Part of a small language model's weights: a variant of SOAP for these matrices.
Each number is 128 + 32 x the weight over its row's rms, rounded and kept within 0 to 255. Layers, rows and columns count from 0. Numbers have three digits each. The size before them is the row's rms in percent of the matrix's.

# layer 5 MLP down, 96x384, rms 0.312, rows 0-42, columns 0-63
095:139116074075125109186119124117118091112108168111122038189154085093197129139068061154136119083111117103153163130140120138099106098110099160126076130136127114123075102159071095128141116106110076
104:117140170147187094092106180131129112124116049121124126137119196143113170101116160124132127229133097151137148138157086156124094148171098164138094106036097108134078155121137108122127162129163110
095:092169081105127074111152129102072136113148064129063167133119135143135127106132107128124123133071151120156138074098096087134169098120155132077084104146194072185148168137131082083100117115123122
090:096148078062170145092130126103114106155121169163166159106087148141133140106161103143088079143126114096143156082105112087176143118094140137060105134118168142091104123120135176151148143102112140
093:059118128144116133183162146140111077170201154080141081131096098133110166184113098128155066113164129138171118160125157119173106138176120090122131187153087156102154167163100155124099115132109149
089:133070168119089132119170134116113109142187079087088134092166134140148148070062171118138127147171072112092148160117149101090168117156101157139152143119102178117135045123125171136132102132094132
102:147144170123125097214095174064142071114127108090143126139106098169097117076200128155130181097140217105125149143128131171111125112072140158087085143113116121122151130152181135133138151072147134
100:104170106169134103107121099132126117164174146111076094119092170112109131117119104125115148154217151192176127177139120113097156070120167170136114115204105144146179153157162083131119102170112156
099:166135161119111089145128127180128121091132181176135130215121128152161139154130159108124135151125098128175122132176063116123114113149142125120147073155142194142125104124130111159108154174139127
106:139083137121116131096136139171119133147123098148122187171154108140091165121175072119126110117138056162084120117112186118107118110155108108139143143153092101128145124134113103126153130121098149
097:101174197136108108102101123123130130116109140112104134125125092168107043127087138050156139155123085157127139178121074140108148117168146122099184173129127115139172099072110140220119070107123122
094:163092138112122171060064140143110164132130179180154121114185130126156144155122127089168159173117081135169191119173096089094090075156149124165111088096109055126107075114099117145086140131119134
098:156151081138154144087113111109120090169168059147128121096103123105114062106082044143134180145124128098085126124145145135234125126101120141128151143167143147155148090114095153123125198124122037
096:085171112134125117113156125074164127140144124113122135122060182081149125050122180118131172090145135166066176181111076186130163188115155171140146109126083160120169134145104101151090140181153102
103:093158126113135115149131165127086150086108183146115122112170083116156063158146137174131164073096100133100095147124190135176102086139159214078101117157091076179141072191099127105155118128069101
087:105109131103150155191233171105132094163121203072105091202162109099142121122117124129088129112096104115125142115114066146182147158100054112095133230152139188151120156143122110127093068130135128
106:090164121118138131094206159126109126187098086108137109106141119133081118174074169055158137167072132070145149104188141157151053096163137149155168108124088180115141113128148117111052137090095118
094:123134119195115216169086109128168198095071103146115059069134107138147076127134141139124085121073172106155175171108083189117060128156116149132126182110116104141164116157091169149160177183122128
098:111164116095114134104089155145132112130131129188124120141179143128129097133116134121145125067135157132112118089162152075148149113086161157125101130165095072132092117143094113124162158086123165
094:085122117114123119094126170210158121121093108133151205148114092121125108172111122113128099120079114117086159093153117088170146112132042148141163128083139158070126117140126126113106133169129175
100:129122136210120125111156087154187079065181100087096134103098139153105138104159079102077110129140167119124107135115159160138221113150143133048087109176157148135198105098145149152120107141162124
100:074137139194184114129142124215106186128187171135092119129171112131163056166107101117097169089141165119113111126108146088129161172100094109148076084166158119145171134103175127202170170093078118
105:137119120157101125152142162127126107109153141080179112155137169146170145128108127114103150168113121195124115163116104097177168101091147074095101162115108074146174182134079135133117141156096136
119:130126081146128101144086154145133105153134055121121078125133113130136126146128098091162165095116136169111133173114130080147121152085150143132115152174109101155022203120157171107180113108147102
095:107122098157088126147118166152077140167163095138073158140139169138137141116109158092059103102136161119081126133065157111127157104071104169138103103132198041080087101104124140162157147144158093
105:110121148144122123161115129111130179107108176128109187174168128169095137140068123175101119160170150080092121078151108135126121112060111142083138125159134103131102157075171101089188104103182148
097:137173187101117139137090159064088194204111113097129187131144071064151094095123122125140158131167120133099086186118116079172123118074105138109159185106113118192129100077184117111120137149154128
110:104103192085068133135119119081129131088089060138143130132128116124111115098098070171096122186130116127135124144052167068156080118094119091151138178110112096081063141106079125154141174118095188
123:184079111148107154174151179163104081132163132108143069129129187162133135157143128091161124097161058180118142144134138193110093098171084137206108141121094144124165120139102151148120142202149137
101:164129061131139161142148148156093118092080059146184104128060055127076147104137118164126147092141074113160120128116127127110087126077088112113133118160130137075067102145113124078141137125149075
095:142123100113150108117074163075154125116140088145114075094027139133122087147120163125172113140114162104115111119131114132120121165100171142116125118141147083171139122070198057165103131140158104
097:062145119105149143137099101106095186059177120089122116106152121121148098128148101124116136129162110118140113128144121117144156177168093063136115132146108117211145113121177175068102173157111127
096:198155064116110134166119112109178125170103209130154126150081068090142178072098145080145137061096166150140190150098076098087164139108111092150131164164114162173151166191083141088144097085108115
099:143116151136124149099135084083140081150203108100141100134143122163141134109116125151098062159147040082122156144145067104121115052147179108187088171124148066177120108050157085107138105097105136
104:160177141153184125124120164106111126123139165147120098109124157174072196130091120110130071090136082193153163171105143072123116124136094130086167127102178128128102090143100088117105158127104116
102:091159093153154106182152122125130124135130196177127142119109118097088147114121084136118147088089142043139100107146098117120139138198111145167169068154141126118131107127031124131093111090113172
098:154094097071115070126127057158099117109101157131145148107126135140124126105140070169107039132124136073103132125069184162118087142132160140116143125135115106161131090128139141140166120128108143
099:130153143080117094158118178065126155111213134087187156126186149067126130113112172116121129078161109103054120103104105178097095052110120114157089167142140089145131090099097096131112099124171160
093:139106140106132089116168114130151053190194095134113151159144107128151144174123087094127156112154079107132125127160122123157073058108132107160117132134113098100116130176152074153131153098176133
102:120097129128130154063185199100150198119123152128174120076109156137173157086140156149138176154116141100103097143172129148173114073065073117098123119166104151159128123084108130186076150143115116
093:136135146113089062115149160130103139136207175130088096184142112089134178143099086155110130117195124099140089128132149143125134110111174181087184127121109086124103109151104121144170121121117099
097:111108159143126093084141118161205122095121118140117181188122122113133127131142153150120132130114097133199082133146101123098154119160123097075098126153147136117156171130133130080116147167090118
106:104135111145103108096115161082100158118101156147164155135126096075051133148168150177186075121135139111095111120161173155116164117096071178067158105110148138170131183139169138138136156101134078